Weights of a small transformer language model: capped logits.
Each number is 200 + 20 x the weight over its row's rms, rounded and kept within 0 to 999. Layers, rows and columns count from 0. The size before them is the row's rms in percent of the matrix's.

# layer 2 MLP up, 640x160, rms 0.123, rows 486-529, columns 80-159
106,154,211,213,160,215,228,206,211,163,201,192,192,175,188,165,211,190,230,225,205,196,210,215,199,203,207,209,195,181,209,210,219,195,202,203,245,186,188,215,183,216,208,208,174,193,244,182,202,194,206,213,196,222,253,189,221,201,225,219,220,237,193,205,177,198,164,204,208,204,215,197,188,168,202,206,207,197,239,185,199
098,208,207,187,204,193,189,207,241,195,218,217,208,202,230,165,176,193,224,184,209,211,213,215,211,211,164,234,213,192,213,175,172,248,202,214,201,200,215,173,188,169,196,157,217,179,241,182,187,227,224,234,196,224,199,199,247,192,210,240,206,217,207,187,181,227,201,217,179,194,204,176,204,212,175,199,233,174,198,182,188
097,216,199,169,196,182,197,171,177,195,181,194,175,179,194,217,187,193,214,204,240,206,209,208,188,225,190,221,179,199,169,195,192,189,184,175,220,185,175,204,171,186,209,197,189,187,237,199,200,217,224,213,193,209,197,207,220,185,191,208,187,191,206,207,215,188,166,183,223,215,226,210,213,214,170,188,227,216,197,213,185
110,208,242,214,221,206,191,211,182,225,168,208,192,222,202,201,176,196,222,196,177,175,228,200,177,209,180,217,209,223,183,167,148,180,178,199,207,194,244,199,223,158,185,214,163,175,237,172,229,246,198,205,192,223,173,207,203,188,179,195,214,189,219,179,179,217,223,180,185,214,212,184,221,200,205,184,230,186,181,193,206
099,194,230,234,198,248,212,183,207,159,166,250,201,186,169,220,205,224,193,183,230,195,199,196,209,206,202,201,229,194,245,166,206,165,235,165,230,185,217,219,187,179,175,195,202,195,193,187,209,203,191,201,190,214,225,170,210,213,219,193,215,230,237,211,179,224,148,206,171,187,228,237,194,217,209,188,192,223,233,202,176
100,218,204,198,184,185,193,200,196,218,194,195,202,195,192,183,189,159,196,205,217,189,217,211,205,206,183,218,187,211,169,210,194,187,193,191,233,179,214,202,190,164,210,164,178,177,216,199,211,205,222,233,208,166,198,183,211,209,210,184,182,207,223,210,208,221,219,206,187,179,192,176,231,197,214,160,199,206,188,196,178
100,188,207,228,182,175,204,217,213,224,229,207,207,190,210,189,198,187,180,205,198,188,259,222,187,223,175,207,217,189,221,182,194,220,193,154,225,196,183,194,211,173,202,172,233,177,207,201,217,207,197,201,219,160,224,219,177,180,192,249,186,220,204,191,176,196,234,173,247,238,196,199,232,232,183,214,175,183,196,208,154
088,208,196,219,166,206,231,225,217,218,173,207,200,205,189,193,195,220,163,195,190,169,204,199,203,197,191,185,244,210,220,212,200,199,182,167,208,194,237,160,202,173,179,195,190,182,206,201,204,199,186,215,216,192,199,196,180,216,224,211,209,243,214,211,207,209,220,185,188,182,196,191,209,162,189,201,175,219,202,180,226
099,187,209,230,204,167,205,199,220,198,242,203,207,176,205,202,173,229,168,167,198,202,235,217,203,199,183,213,175,209,223,216,179,226,178,210,201,191,187,210,203,199,210,196,192,180,232,191,153,211,196,223,185,183,204,202,222,208,201,215,202,213,191,158,212,164,236,223,175,162,209,197,206,184,208,160,196,147,208,170,183
093,217,200,214,209,226,212,215,173,198,219,185,184,213,196,215,249,238,201,215,221,179,237,207,175,212,208,199,200,186,196,183,197,202,217,178,200,181,212,173,168,207,207,196,154,211,191,185,174,207,198,212,152,181,204,199,244,196,214,201,194,205,176,206,211,177,219,184,194,186,189,189,180,215,200,230,211,222,222,176,198
098,218,197,230,203,184,207,193,195,172,233,184,194,199,200,172,208,196,192,179,184,176,205,223,191,213,189,179,188,178,222,239,189,224,190,210,211,176,200,179,222,151,128,190,234,204,182,201,182,204,202,228,211,188,234,223,189,197,252,206,203,197,222,216,228,187,206,189,206,190,212,179,183,173,209,183,164,187,221,194,223
093,237,221,161,211,198,193,192,188,190,181,170,204,187,208,220,189,225,180,183,189,172,203,178,199,213,174,184,193,205,203,224,189,209,201,183,200,179,202,195,198,202,233,224,167,184,191,203,188,195,202,207,159,181,184,184,225,195,231,231,211,176,221,243,226,180,221,222,231,184,224,196,179,180,227,197,214,213,229,207,246
103,215,227,202,190,188,194,192,187,195,191,188,218,160,202,229,175,245,234,191,230,148,253,209,186,212,186,228,214,193,214,205,196,197,200,174,192,187,181,211,179,198,191,206,189,194,197,199,187,214,198,217,214,186,181,211,185,174,196,224,202,210,193,208,198,205,208,213,227,205,174,211,191,163,186,186,183,186,210,199,178
099,218,202,240,204,196,207,226,166,211,203,185,196,211,205,178,193,233,171,164,190,184,244,195,197,213,196,203,202,216,174,194,183,191,190,189,273,181,203,181,211,195,229,207,195,191,193,198,195,206,205,230,205,151,205,248,189,218,215,225,184,176,196,193,208,213,203,222,160,210,190,190,199,206,203,177,179,199,207,178,215
100,185,220,196,173,173,201,183,231,202,240,234,202,213,183,172,199,220,175,180,206,208,190,200,195,218,198,197,205,219,210,178,217,182,171,172,209,204,169,173,188,165,214,193,196,187,211,198,188,203,221,235,218,192,199,229,206,205,198,222,173,194,186,192,201,182,210,197,231,234,183,179,209,262,222,198,189,211,218,220,212
102,191,202,210,205,179,219,211,219,172,204,248,199,217,139,183,193,186,172,175,211,189,190,180,226,207,151,161,178,199,223,199,217,183,212,204,208,186,204,200,200,203,191,195,227,194,210,191,217,216,199,223,219,212,197,169,192,224,196,194,188,194,183,172,227,217,201,203,189,224,209,207,203,205,171,151,233,210,227,212,175
083,221,201,229,197,196,212,173,219,205,133,189,210,222,194,227,207,211,186,201,222,156,207,210,206,214,178,238,222,190,244,195,192,190,194,161,232,199,221,191,168,168,202,193,204,150,207,211,201,201,188,190,199,212,209,214,237,197,207,199,200,253,174,189,204,198,198,234,202,211,202,201,161,169,194,182,186,241,209,204,178
089,230,219,186,237,199,215,201,215,180,215,205,219,225,181,207,166,227,195,204,181,201,236,183,216,214,196,222,200,202,196,194,133,231,168,228,227,186,157,202,167,201,177,221,198,172,193,209,228,213,209,207,230,217,183,216,194,189,201,230,175,201,196,204,216,200,198,187,197,218,196,208,231,220,178,210,215,194,195,193,211
086,233,206,167,204,202,199,176,199,199,243,203,239,237,204,197,192,218,185,163,199,182,221,221,234,223,200,182,212,185,185,180,181,199,188,204,220,184,217,173,213,200,201,173,211,164,202,212,187,197,197,216,199,131,206,198,223,168,220,240,176,183,226,207,214,195,211,224,187,199,191,186,161,182,181,204,198,219,196,201,195
096,212,224,223,168,220,204,222,173,154,200,193,219,185,187,202,178,199,189,196,185,199,274,228,199,199,186,200,215,235,184,193,218,233,226,204,207,184,218,211,229,158,208,224,161,188,220,188,197,219,197,214,213,169,217,191,213,174,234,196,198,196,195,178,185,210,184,190,188,178,178,238,217,218,229,205,217,162,206,194,206
103,185,220,225,205,216,209,216,185,191,218,214,187,201,171,204,191,192,235,207,175,191,214,196,201,201,213,179,205,199,237,226,181,184,157,189,213,193,189,191,203,183,191,203,216,189,199,183,168,225,202,194,189,182,163,211,205,177,192,214,193,195,193,184,213,193,243,174,233,221,213,244,182,161,190,189,225,217,210,174,227
106,176,198,226,175,200,227,181,219,216,181,215,198,199,183,177,202,212,187,203,228,199,231,198,209,203,180,188,204,175,209,220,195,206,225,219,206,192,201,201,181,202,216,201,203,220,209,194,214,200,189,233,205,180,199,200,200,212,258,218,232,235,178,187,232,181,254,186,217,163,201,165,220,229,145,195,193,178,241,167,184
090,193,234,193,211,223,194,186,210,149,201,187,167,231,179,193,213,200,188,210,208,205,220,193,199,218,211,166,183,194,188,216,162,222,168,229,203,183,201,186,206,201,185,168,204,200,195,202,228,228,242,203,196,202,203,196,212,178,209,202,145,216,199,232,214,219,189,209,231,165,221,183,202,189,240,223,211,202,200,181,175
089,155,233,213,185,207,175,207,230,172,245,177,207,211,188,234,186,214,182,192,180,203,228,192,229,210,210,218,169,214,228,206,182,218,198,204,176,195,182,216,210,209,184,216,181,151,181,207,198,211,219,215,201,224,214,171,154,187,222,214,194,228,179,173,204,207,231,239,171,213,197,198,207,210,211,186,214,199,187,205,204
099,190,209,221,173,188,174,203,162,159,214,236,191,214,189,175,164,165,218,189,185,159,199,208,240,205,167,197,180,223,229,220,232,190,207,188,198,184,206,176,185,190,214,219,179,186,225,191,215,212,183,225,187,180,202,196,205,204,243,209,205,209,226,178,197,207,243,196,222,204,228,219,164,182,190,191,234,222,199,193,221
112,204,211,194,172,206,218,142,211,203,227,197,176,197,188,178,209,199,195,175,173,168,218,244,177,205,196,184,243,216,217,156,195,217,198,195,202,192,187,221,228,192,197,220,185,200,208,184,185,242,218,196,205,215,169,196,184,179,220,208,212,219,233,183,208,213,228,211,233,205,213,230,166,214,213,232,180,196,214,177,199
108,191,209,172,194,206,220,207,197,190,211,220,192,210,196,223,228,220,209,180,180,197,207,220,179,229,205,191,175,210,213,186,212,188,206,179,198,183,218,186,218,196,199,195,175,186,237,195,213,234,240,229,216,223,198,190,181,208,258,186,219,207,199,200,216,177,175,194,221,242,211,211,220,212,214,209,195,196,236,202,189
087,168,204,243,196,172,192,194,192,249,214,212,219,179,191,186,187,215,195,173,182,189,189,185,204,219,160,214,194,190,215,188,194,194,186,208,208,192,209,190,200,198,183,222,192,203,219,201,185,218,209,234,236,191,203,198,222,204,226,205,205,199,205,192,229,217,230,184,211,196,183,142,194,212,175,160,191,199,234,206,197
102,136,218,231,173,207,198,211,207,197,200,216,216,226,175,158,208,206,195,187,183,181,202,215,201,217,171,209,175,158,207,204,190,218,187,163,203,174,221,205,197,205,200,207,216,202,238,201,208,207,209,254,198,211,177,209,204,201,222,207,197,212,216,210,188,199,228,221,174,219,211,191,224,243,182,188,201,174,197,222,220
095,193,207,182,188,225,174,173,194,222,188,170,177,174,206,185,166,206,163,203,220,210,229,204,233,231,221,185,199,186,182,211,186,193,150,238,210,182,176,205,205,188,193,192,212,197,187,205,222,196,234,198,173,236,186,216,189,193,188,238,178,228,201,220,207,187,185,211,198,183,209,183,214,184,190,163,197,168,181,204,206
102,204,218,199,155,188,213,194,208,169,226,209,199,177,157,214,187,166,187,182,210,204,226,202,203,205,189,214,218,211,199,223,183,195,193,179,191,187,235,210,174,149,166,224,176,204,204,191,201,221,191,202,193,182,195,195,210,191,206,178,170,184,214,224,233,170,237,194,220,193,189,200,214,227,209,209,219,218,198,203,202
090,228,214,193,200,191,228,199,206,180,199,186,203,169,152,216,178,185,198,203,203,176,232,189,195,208,174,199,198,191,227,169,192,192,231,211,242,180,189,200,159,189,200,181,175,209,209,195,212,224,198,211,157,206,177,193,207,159,208,218,179,206,212,197,195,196,204,213,200,194,214,229,224,196,203,208,203,155,236,188,191
100,216,206,180,216,199,207,183,201,196,231,202,197,227,182,189,206,160,171,175,240,203,198,207,216,208,156,177,190,199,197,243,215,181,185,172,218,176,203,178,186,203,182,167,205,194,155,176,202,194,219,220,242,172,169,180,196,214,203,219,185,217,188,225,196,208,223,229,228,209,204,195,224,214,191,183,237,200,195,166,205
114,225,199,219,178,204,196,158,205,202,197,188,190,186,172,196,198,180,178,180,189,177,216,210,212,225,193,225,189,192,183,185,203,201,195,180,194,192,191,207,182,190,230,170,208,169,220,195,191,207,210,207,199,200,202,178,202,184,206,207,185,203,212,197,216,200,170,191,185,195,246,202,208,230,204,210,202,212,202,215,172
095,207,215,187,188,182,198,203,208,191,211,221,218,197,167,201,173,227,189,162,257,199,207,189,191,217,182,194,209,190,210,195,225,198,228,183,245,186,147,177,206,218,194,179,203,211,198,205,202,208,174,216,212,187,207,237,188,193,233,229,209,204,178,196,215,182,240,208,210,217,208,212,185,213,161,188,180,192,212,207,181
102,209,246,202,220,223,214,180,182,208,171,216,172,202,189,207,208,184,196,196,257,177,199,220,195,212,236,175,239,175,193,219,170,235,208,158,211,171,228,187,207,172,144,228,218,218,209,181,185,219,215,222,187,185,178,225,239,213,174,202,208,197,186,231,211,186,209,198,181,204,254,206,198,207,197,208,217,198,206,139,216
093,174,196,217,190,224,210,204,205,205,165,177,207,221,187,188,227,208,179,180,220,187,210,187,217,208,215,219,220,203,217,215,160,180,183,236,202,192,180,215,226,195,189,211,207,175,193,171,176,204,207,197,219,181,195,260,190,218,169,217,202,219,166,191,164,213,212,204,178,176,224,201,205,206,187,180,197,197,204,164,207
112,159,201,222,203,184,180,182,191,169,206,188,201,208,188,201,192,187,213,175,187,184,207,198,239,206,180,194,194,194,214,228,208,192,188,182,205,179,179,212,170,199,165,162,196,223,241,180,215,205,222,218,180,163,152,230,239,179,198,204,178,214,188,179,204,161,244,211,197,209,208,187,196,232,178,200,234,201,208,204,193
102,177,217,203,183,194,216,240,212,188,189,208,199,183,194,191,184,233,183,204,199,154,191,198,229,213,203,210,226,183,222,178,220,173,192,222,179,181,188,204,192,205,229,243,202,175,203,203,209,196,203,226,212,186,199,209,178,200,184,255,178,214,205,210,203,170,234,206,212,163,162,177,236,205,205,174,244,144,238,197,236
072,220,243,211,227,201,214,188,201,179,180,201,173,203,185,186,240,172,164,192,202,180,196,190,197,209,205,220,201,205,261,212,177,210,219,181,232,166,188,179,184,175,178,198,178,195,225,194,208,233,236,193,191,208,202,184,206,197,203,203,155,211,210,204,206,224,214,196,190,204,213,220,190,190,184,189,241,189,236,179,186
112,209,213,226,202,186,228,187,181,187,183,212,203,210,158,193,157,198,212,188,179,178,228,222,204,221,209,219,215,193,189,176,186,240,219,208,208,182,216,188,202,171,227,239,190,180,187,181,176,248,207,216,236,187,187,230,186,186,226,213,190,186,228,204,220,214,205,178,167,180,210,204,209,218,181,200,178,215,204,172,199
105,167,204,177,178,226,219,144,187,196,234,214,175,197,191,207,213,216,199,161,180,180,191,206,156,211,216,194,191,186,206,198,221,213,180,212,184,182,154,227,234,195,189,186,195,205,225,187,216,202,206,213,202,197,163,192,177,205,208,219,211,204,205,183,224,199,254,184,241,208,228,220,169,231,218,224,219,181,216,179,212
089,190,209,179,208,205,202,211,217,203,186,201,237,214,206,219,205,197,167,194,174,170,194,206,212,223,186,202,234,171,204,198,139,203,194,192,212,192,222,198,201,186,181,212,181,187,209,187,206,197,212,209,218,200,181,204,230,203,207,207,240,208,201,178,171,211,199,206,180,199,202,182,197,173,165,179,182,207,198,217,210
094,202,213,227,175,199,211,205,188,200,151,214,178,206,194,188,162,195,214,226,205,173,197,200,168,203,170,184,200,228,217,192,201,222,183,164,224,175,227,210,184,169,180,211,199,193,228,173,188,204,219,202,207,172,176,233,183,201,206,194,209,201,236,197,195,201,250,168,215,184,225,220,171,173,211,213,176,226,189,195,219
# layer 2 MLP down (transposed), 640x160, rms 0.113, rows 486-529, columns 80-159
117,192,217,191,202,179,206,218,199,177,172,184,221,190,194,191,178,167,204,245,222,245,188,197,192,220,172,230,215,207,213,219,225,201,202,221,211,223,203,214,226,206,212,204,203,185,172,190,201,243,247,202,205,198,263,185,196,248,172,194,205,195,198,178,202,172,186,183,221,215,186,235,221,211,203,181,193,220,195,184,187
091,238,191,188,200,191,199,176,199,173,212,209,187,203,176,191,186,200,245,195,166,204,195,213,183,209,195,217,215,205,206,221,200,189,190,176,189,213,192,215,175,187,200,212,176,215,162,197,194,212,188,216,180,201,195,173,209,184,177,183,208,187,186,201,200,190,180,233,211,205,198,218,215,218,223,197,198,196,217,189,191
105,199,192,212,230,187,191,157,203,212,198,186,192,180,199,215,199,216,194,257,230,188,188,194,162,197,203,157,190,198,239,180,164,215,205,204,190,210,209,204,200,178,173,155,187,214,207,228,217,198,204,181,196,194,190,195,213,176,206,194,210,177,213,217,211,187,223,202,213,199,254,212,230,149,218,219,229,180,212,206,192
121,202,231,212,190,156,212,208,223,204,197,214,190,177,204,183,221,199,231,217,169,180,242,207,222,227,194,209,173,184,222,210,196,219,196,193,198,224,196,196,202,222,199,190,217,177,203,170,175,246,209,208,210,200,186,227,178,223,178,182,210,207,201,215,229,181,171,185,194,212,192,183,201,233,160,199,204,206,200,213,198
100,230,205,219,229,159,179,200,245,197,194,208,187,225,207,222,211,193,206,206,200,185,187,134,209,201,225,222,200,234,172,193,213,233,226,210,189,203,180,202,206,200,240,172,208,209,205,197,208,162,202,220,241,174,174,234,212,201,226,181,196,192,204,197,192,223,192,198,196,179,167,187,185,213,214,179,212,213,194,208,211
090,219,170,196,201,183,188,176,208,185,178,190,199,227,168,246,214,213,228,199,233,207,209,206,200,148,201,181,230,190,227,191,193,229,197,219,184,221,183,181,197,205,204,201,203,175,146,252,219,170,199,221,180,172,207,232,221,204,214,175,230,201,181,178,201,231,190,229,182,173,208,203,193,183,208,180,189,212,199,178,206
090,206,194,184,213,162,188,219,205,167,193,199,208,214,177,193,191,192,196,163,176,197,186,173,201,220,215,194,218,191,180,220,206,195,244,219,166,181,179,195,251,237,247,195,226,191,193,234,217,190,194,199,213,203,205,205,188,192,171,199,208,229,192,195,242,200,174,182,220,184,216,206,167,191,243,219,173,204,236,215,205
090,191,201,193,212,200,177,193,179,172,176,201,194,212,230,204,180,201,214,232,201,206,240,219,203,174,198,212,151,187,167,215,205,194,202,251,178,181,193,212,164,216,202,183,217,208,183,196,182,212,207,170,178,195,229,217,232,176,147,189,215,192,198,210,221,186,195,230,159,187,231,205,215,226,194,206,229,184,167,215,187
097,218,180,196,213,245,209,230,191,200,188,168,172,214,213,238,151,240,202,217,208,205,177,183,199,174,208,203,204,192,182,207,179,200,183,224,204,237,190,165,218,223,198,199,202,202,226,201,165,170,189,198,225,200,228,201,188,220,214,192,202,210,202,218,214,229,210,182,178,209,188,211,209,220,196,210,186,222,185,208,209
083,218,201,233,238,237,206,211,186,188,184,211,180,187,228,222,205,242,191,206,222,184,175,213,247,218,233,206,191,181,177,181,208,209,214,169,215,168,195,220,182,228,235,187,189,185,195,223,188,186,180,177,205,202,170,192,198,171,183,199,187,191,170,190,198,221,196,196,207,178,175,207,206,199,199,225,210,179,195,191,215
091,207,214,189,189,211,165,215,203,188,173,242,181,196,199,215,196,213,180,241,230,177,227,193,199,211,209,184,185,210,243,209,191,190,194,202,218,183,221,191,211,176,194,215,161,214,234,158,209,194,217,205,223,207,238,198,234,205,200,232,213,183,165,189,208,222,159,170,205,197,194,235,199,206,198,198,176,191,208,170,179
082,199,164,212,199,204,181,189,228,224,224,212,217,172,205,238,257,203,222,210,209,219,195,190,222,220,214,208,205,178,208,170,159,207,199,191,176,178,203,212,213,189,215,184,211,201,163,152,213,213,214,160,194,204,171,206,197,178,197,198,195,172,216,179,208,220,195,207,187,188,209,240,190,197,212,203,217,207,177,209,210
102,248,185,218,204,201,181,204,202,154,171,167,208,193,208,215,210,185,165,202,178,200,228,199,172,251,146,183,218,199,191,222,178,175,206,200,185,203,184,185,175,199,233,221,223,217,211,207,236,191,198,202,211,194,194,179,198,162,209,197,238,214,219,228,205,187,204,198,172,207,237,238,191,187,165,183,179,189,176,187,182
085,163,197,196,190,218,215,210,222,222,230,209,239,231,178,204,220,185,165,164,204,192,197,188,190,203,212,194,210,214,196,193,240,216,211,228,208,229,216,158,217,216,215,219,215,220,198,215,227,192,194,225,201,227,227,197,212,226,212,207,219,190,174,170,187,205,192,198,210,220,177,190,217,222,205,206,170,169,177,228,194
106,216,193,204,202,192,182,210,227,192,192,214,217,218,196,206,242,216,210,187,210,160,222,221,210,228,227,190,214,169,196,209,158,171,194,225,190,178,184,174,185,228,231,248,205,228,196,162,201,173,227,205,207,163,171,181,209,233,190,181,156,201,161,193,227,220,202,201,199,205,202,239,230,177,209,158,175,182,185,198,205
084,222,229,210,199,247,173,173,242,172,176,207,203,216,203,205,177,211,195,191,191,220,207,163,229,218,186,181,216,193,159,193,196,187,172,209,217,163,181,212,200,221,203,168,223,229,188,171,183,196,164,195,186,216,195,154,193,188,209,203,196,160,196,181,213,174,169,194,179,186,176,190,248,185,189,185,213,221,176,221,196
080,193,185,190,182,229,206,238,170,179,231,217,186,183,207,185,170,178,195,208,204,208,204,188,189,216,203,188,194,195,147,202,192,218,204,225,204,205,150,211,248,152,199,208,205,218,204,195,206,161,215,211,193,190,200,171,206,187,160,180,187,174,195,194,209,192,208,196,172,209,197,183,200,231,223,212,221,176,173,211,221
080,254,151,172,173,184,199,198,188,217,167,190,141,222,185,214,214,184,196,225,197,224,192,170,216,156,183,247,193,181,214,202,220,173,215,216,172,202,212,214,206,205,179,242,192,218,201,187,211,178,219,188,192,185,225,252,208,202,259,218,188,200,188,189,215,194,170,193,174,188,178,200,183,229,221,210,195,189,218,240,209
086,212,191,200,186,197,206,237,201,178,184,215,204,223,202,203,208,190,216,185,238,189,165,189,176,205,210,222,200,229,229,193,203,168,212,204,195,204,188,191,199,208,202,231,144,210,194,270,217,161,178,167,207,227,194,172,199,206,167,193,201,228,207,174,198,185,205,217,201,157,203,189,176,225,200,197,191,221,203,179,191
088,200,206,203,244,172,211,202,177,207,174,221,201,205,216,228,191,241,205,232,192,210,156,192,199,198,204,232,208,191,199,212,197,169,233,208,161,200,179,203,220,218,191,175,230,185,220,164,197,180,180,206,200,182,210,218,218,212,176,214,188,240,185,208,192,190,213,178,186,218,190,158,188,204,188,211,179,203,207,190,214
100,210,214,194,205,209,214,224,174,216,236,178,180,171,222,193,194,178,218,172,197,192,183,182,210,177,218,216,165,236,170,189,211,212,184,210,220,213,193,204,187,206,181,228,219,225,196,186,149,215,168,223,197,204,220,254,167,191,206,221,183,169,171,193,207,199,199,159,192,213,211,210,220,194,208,215,216,200,182,201,227
104,201,194,199,210,186,228,180,219,190,261,216,224,181,195,195,194,191,189,199,203,201,200,245,198,180,197,224,204,211,208,174,197,195,212,208,187,215,206,177,215,170,195,211,202,231,218,170,175,204,193,178,175,210,177,192,184,229,192,181,207,207,184,157,195,215,187,175,194,180,229,191,202,175,224,206,226,199,193,222,210
089,220,199,198,201,238,218,197,164,225,178,183,187,195,205,207,177,214,182,184,162,219,200,186,164,179,191,197,206,206,232,175,241,213,214,198,213,220,184,177,186,164,189,194,202,195,186,193,209,208,166,213,204,218,212,174,189,216,196,189,232,188,179,183,187,207,240,209,153,220,221,230,237,195,198,177,232,187,195,208,186
079,225,179,213,211,197,210,179,223,174,165,194,198,214,206,156,198,167,224,209,205,200,205,189,184,206,202,228,207,205,146,193,191,181,214,207,208,202,218,195,186,148,208,189,185,221,179,168,200,177,223,184,217,194,197,231,164,195,210,228,182,226,186,210,199,184,184,193,169,214,186,192,225,192,192,214,212,205,221,198,196
103,185,203,203,213,175,210,215,171,197,235,229,232,205,174,193,201,175,235,162,225,179,154,154,203,193,189,213,217,224,177,170,208,221,232,229,221,196,227,169,211,192,228,213,220,196,241,174,168,192,211,226,201,196,190,198,173,220,185,188,230,220,242,208,191,235,197,231,205,205,185,209,200,176,191,151,196,196,195,198,199
111,179,209,157,205,181,204,186,209,179,185,180,180,193,202,195,188,183,175,210,198,204,176,209,167,206,169,193,221,158,192,231,211,175,205,177,191,192,183,197,210,179,186,188,193,182,244,212,201,203,218,160,253,216,224,182,210,218,220,231,198,211,202,216,218,186,180,204,204,215,183,205,221,212,213,215,186,230,164,205,165
105,195,218,165,222,176,191,209,177,204,203,192,192,195,198,222,211,264,160,193,187,211,206,180,165,208,231,210,223,211,189,201,170,217,206,250,191,197,188,181,223,181,199,184,187,187,207,188,189,196,202,220,223,182,207,196,231,216,184,210,178,208,209,250,235,210,212,192,247,196,183,226,189,173,188,185,212,180,217,230,180
085,210,188,216,218,203,178,234,179,187,203,211,197,205,192,216,181,176,189,201,200,199,198,150,217,193,207,182,202,209,244,206,192,185,213,215,208,186,192,219,179,239,181,217,230,247,198,221,207,189,194,208,204,214,173,210,239,210,192,159,190,203,164,205,192,206,214,228,199,237,149,196,188,221,209,227,192,163,186,227,209
103,186,178,208,183,163,211,195,222,182,210,213,230,224,195,193,190,179,193,206,194,187,188,229,223,253,129,195,211,206,226,216,209,184,176,172,195,163,227,201,220,195,179,182,206,195,158,205,184,190,196,186,197,184,219,223,237,210,145,211,211,203,176,219,197,225,178,226,210,215,223,206,201,212,186,222,203,190,183,192,209
095,174,223,198,167,165,199,219,167,218,215,213,200,196,180,243,178,208,191,200,187,222,183,151,230,201,214,227,210,206,206,151,206,195,195,163,249,170,193,191,205,165,219,188,216,191,185,189,212,193,183,206,218,168,184,211,228,180,215,195,215,226,185,216,190,207,183,177,188,210,233,203,209,189,178,246,171,198,199,210,203
093,211,177,194,211,209,189,157,211,212,192,215,219,187,173,224,216,169,222,199,189,159,199,185,209,184,192,241,187,190,214,183,194,202,217,202,222,218,179,187,221,211,202,177,213,204,179,189,181,174,192,154,222,194,187,168,230,237,185,226,200,179,200,165,151,192,165,191,199,222,201,193,211,179,181,161,188,172,190,195,222
088,200,213,221,185,204,213,185,211,197,209,213,188,172,140,180,191,198,174,183,214,190,246,181,196,254,222,201,236,178,204,192,190,196,194,181,191,151,222,198,195,170,178,213,191,216,226,132,181,195,218,197,191,189,172,202,235,186,215,199,196,195,202,213,184,198,185,220,212,198,217,224,219,183,195,199,210,198,242,169,192
102,180,209,186,199,207,204,198,135,212,208,189,223,203,190,192,214,198,194,190,195,192,179,204,192,185,217,195,192,222,184,210,187,217,217,221,197,235,196,203,219,231,200,200,170,219,225,188,200,173,172,186,197,231,218,182,220,225,178,197,203,215,177,220,190,193,178,211,199,223,170,204,221,197,154,207,161,181,234,220,169
138,208,170,212,195,175,224,193,215,236,194,187,234,227,180,181,219,198,198,183,245,208,215,187,221,240,192,196,185,180,208,197,183,199,191,187,193,193,208,183,178,188,225,209,184,160,173,211,208,171,214,235,200,182,190,183,221,191,217,184,223,210,181,174,249,202,176,147,219,222,246,187,201,206,199,226,179,262,190,193,160
099,204,187,151,195,194,182,216,186,225,222,183,154,234,214,225,196,233,235,218,224,216,187,230,204,193,218,197,223,209,178,189,178,196,226,230,215,207,161,184,249,225,201,201,211,201,172,219,215,189,210,186,205,213,186,201,197,177,175,149,183,222,219,205,175,195,192,225,224,239,185,198,215,223,202,192,186,209,193,189,198
106,195,216,209,217,207,206,221,214,249,247,200,214,182,188,188,187,202,170,183,212,229,223,217,182,236,202,201,184,211,197,196,201,195,199,212,212,193,200,180,176,222,195,215,201,212,202,183,196,168,191,214,231,202,186,238,198,214,206,209,212,184,193,192,241,202,201,193,206,171,178,176,200,193,216,199,166,208,207,220,179
090,191,187,206,171,195,168,226,207,201,182,201,232,215,206,225,193,192,205,206,206,223,169,221,183,195,203,227,177,218,182,198,185,192,231,195,176,210,223,163,267,171,192,189,169,214,199,195,206,206,182,203,203,232,198,210,186,214,220,219,216,201,201,192,181,182,236,197,223,203,185,186,191,190,214,207,203,222,196,251,197
106,179,165,221,222,162,204,180,176,208,211,194,191,194,190,161,204,210,201,209,184,237,227,194,205,200,165,226,193,201,204,199,223,211,223,209,166,224,137,202,172,192,217,204,181,232,219,187,206,184,170,192,183,194,195,224,188,203,205,174,215,196,196,223,202,183,174,215,221,195,159,230,178,189,193,200,191,194,200,178,177
096,207,204,209,181,187,178,183,226,204,236,189,211,201,201,216,230,205,211,222,205,200,194,201,198,212,207,210,227,204,243,209,200,171,204,197,185,192,187,212,208,222,188,188,226,242,183,219,186,218,211,219,211,212,192,226,184,216,196,166,180,220,149,188,148,163,181,233,158,171,186,189,206,204,174,199,200,223,228,196,203
082,190,262,211,199,220,218,189,196,212,185,207,168,195,170,175,203,191,166,198,217,201,201,185,210,249,212,217,214,198,224,226,171,189,183,191,199,121,182,202,199,179,162,202,179,190,232,130,195,227,240,207,192,192,190,204,228,198,206,215,170,216,204,203,210,199,221,206,217,186,204,188,196,189,194,184,232,194,226,183,180
130,189,184,220,189,184,229,206,186,195,230,199,202,192,212,183,187,207,190,182,205,169,202,221,238,244,211,211,214,214,177,197,170,190,204,210,171,202,190,211,197,194,217,208,196,167,223,164,164,225,193,175,210,177,192,212,205,227,225,225,184,211,214,197,155,175,214,171,193,212,195,214,189,212,144,189,180,156,220,194,184
104,217,147,174,193,185,172,219,198,215,214,197,155,201,199,159,189,184,174,172,229,180,200,199,223,202,204,196,210,200,193,179,218,210,214,207,187,237,171,237,223,208,208,206,201,225,208,182,200,212,176,195,195,187,183,193,203,176,167,208,152,184,167,208,179,236,192,219,200,206,210,190,235,174,248,201,209,214,205,199,215
088,210,215,183,210,179,190,184,217,223,205,203,215,190,187,195,190,213,234,237,208,182,207,174,205,228,209,189,203,218,207,222,214,151,221,185,235,165,225,159,229,221,206,167,190,189,188,234,172,190,226,159,198,199,186,203,161,212,191,160,217,199,189,191,221,201,185,190,188,241,153,184,197,245,197,195,191,225,217,195,218
088,185,192,191,180,171,163,183,230,213,226,163,199,207,221,195,220,179,224,192,209,179,208,169,189,236,243,211,177,187,203,216,179,200,207,230,185,208,223,189,234,207,187,179,172,166,223,201,216,217,172,205,203,235,165,184,171,238,187,193,202,198,196,223,200,194,213,199,226,211,169,181,171,221,215,185,221,171,218,189,199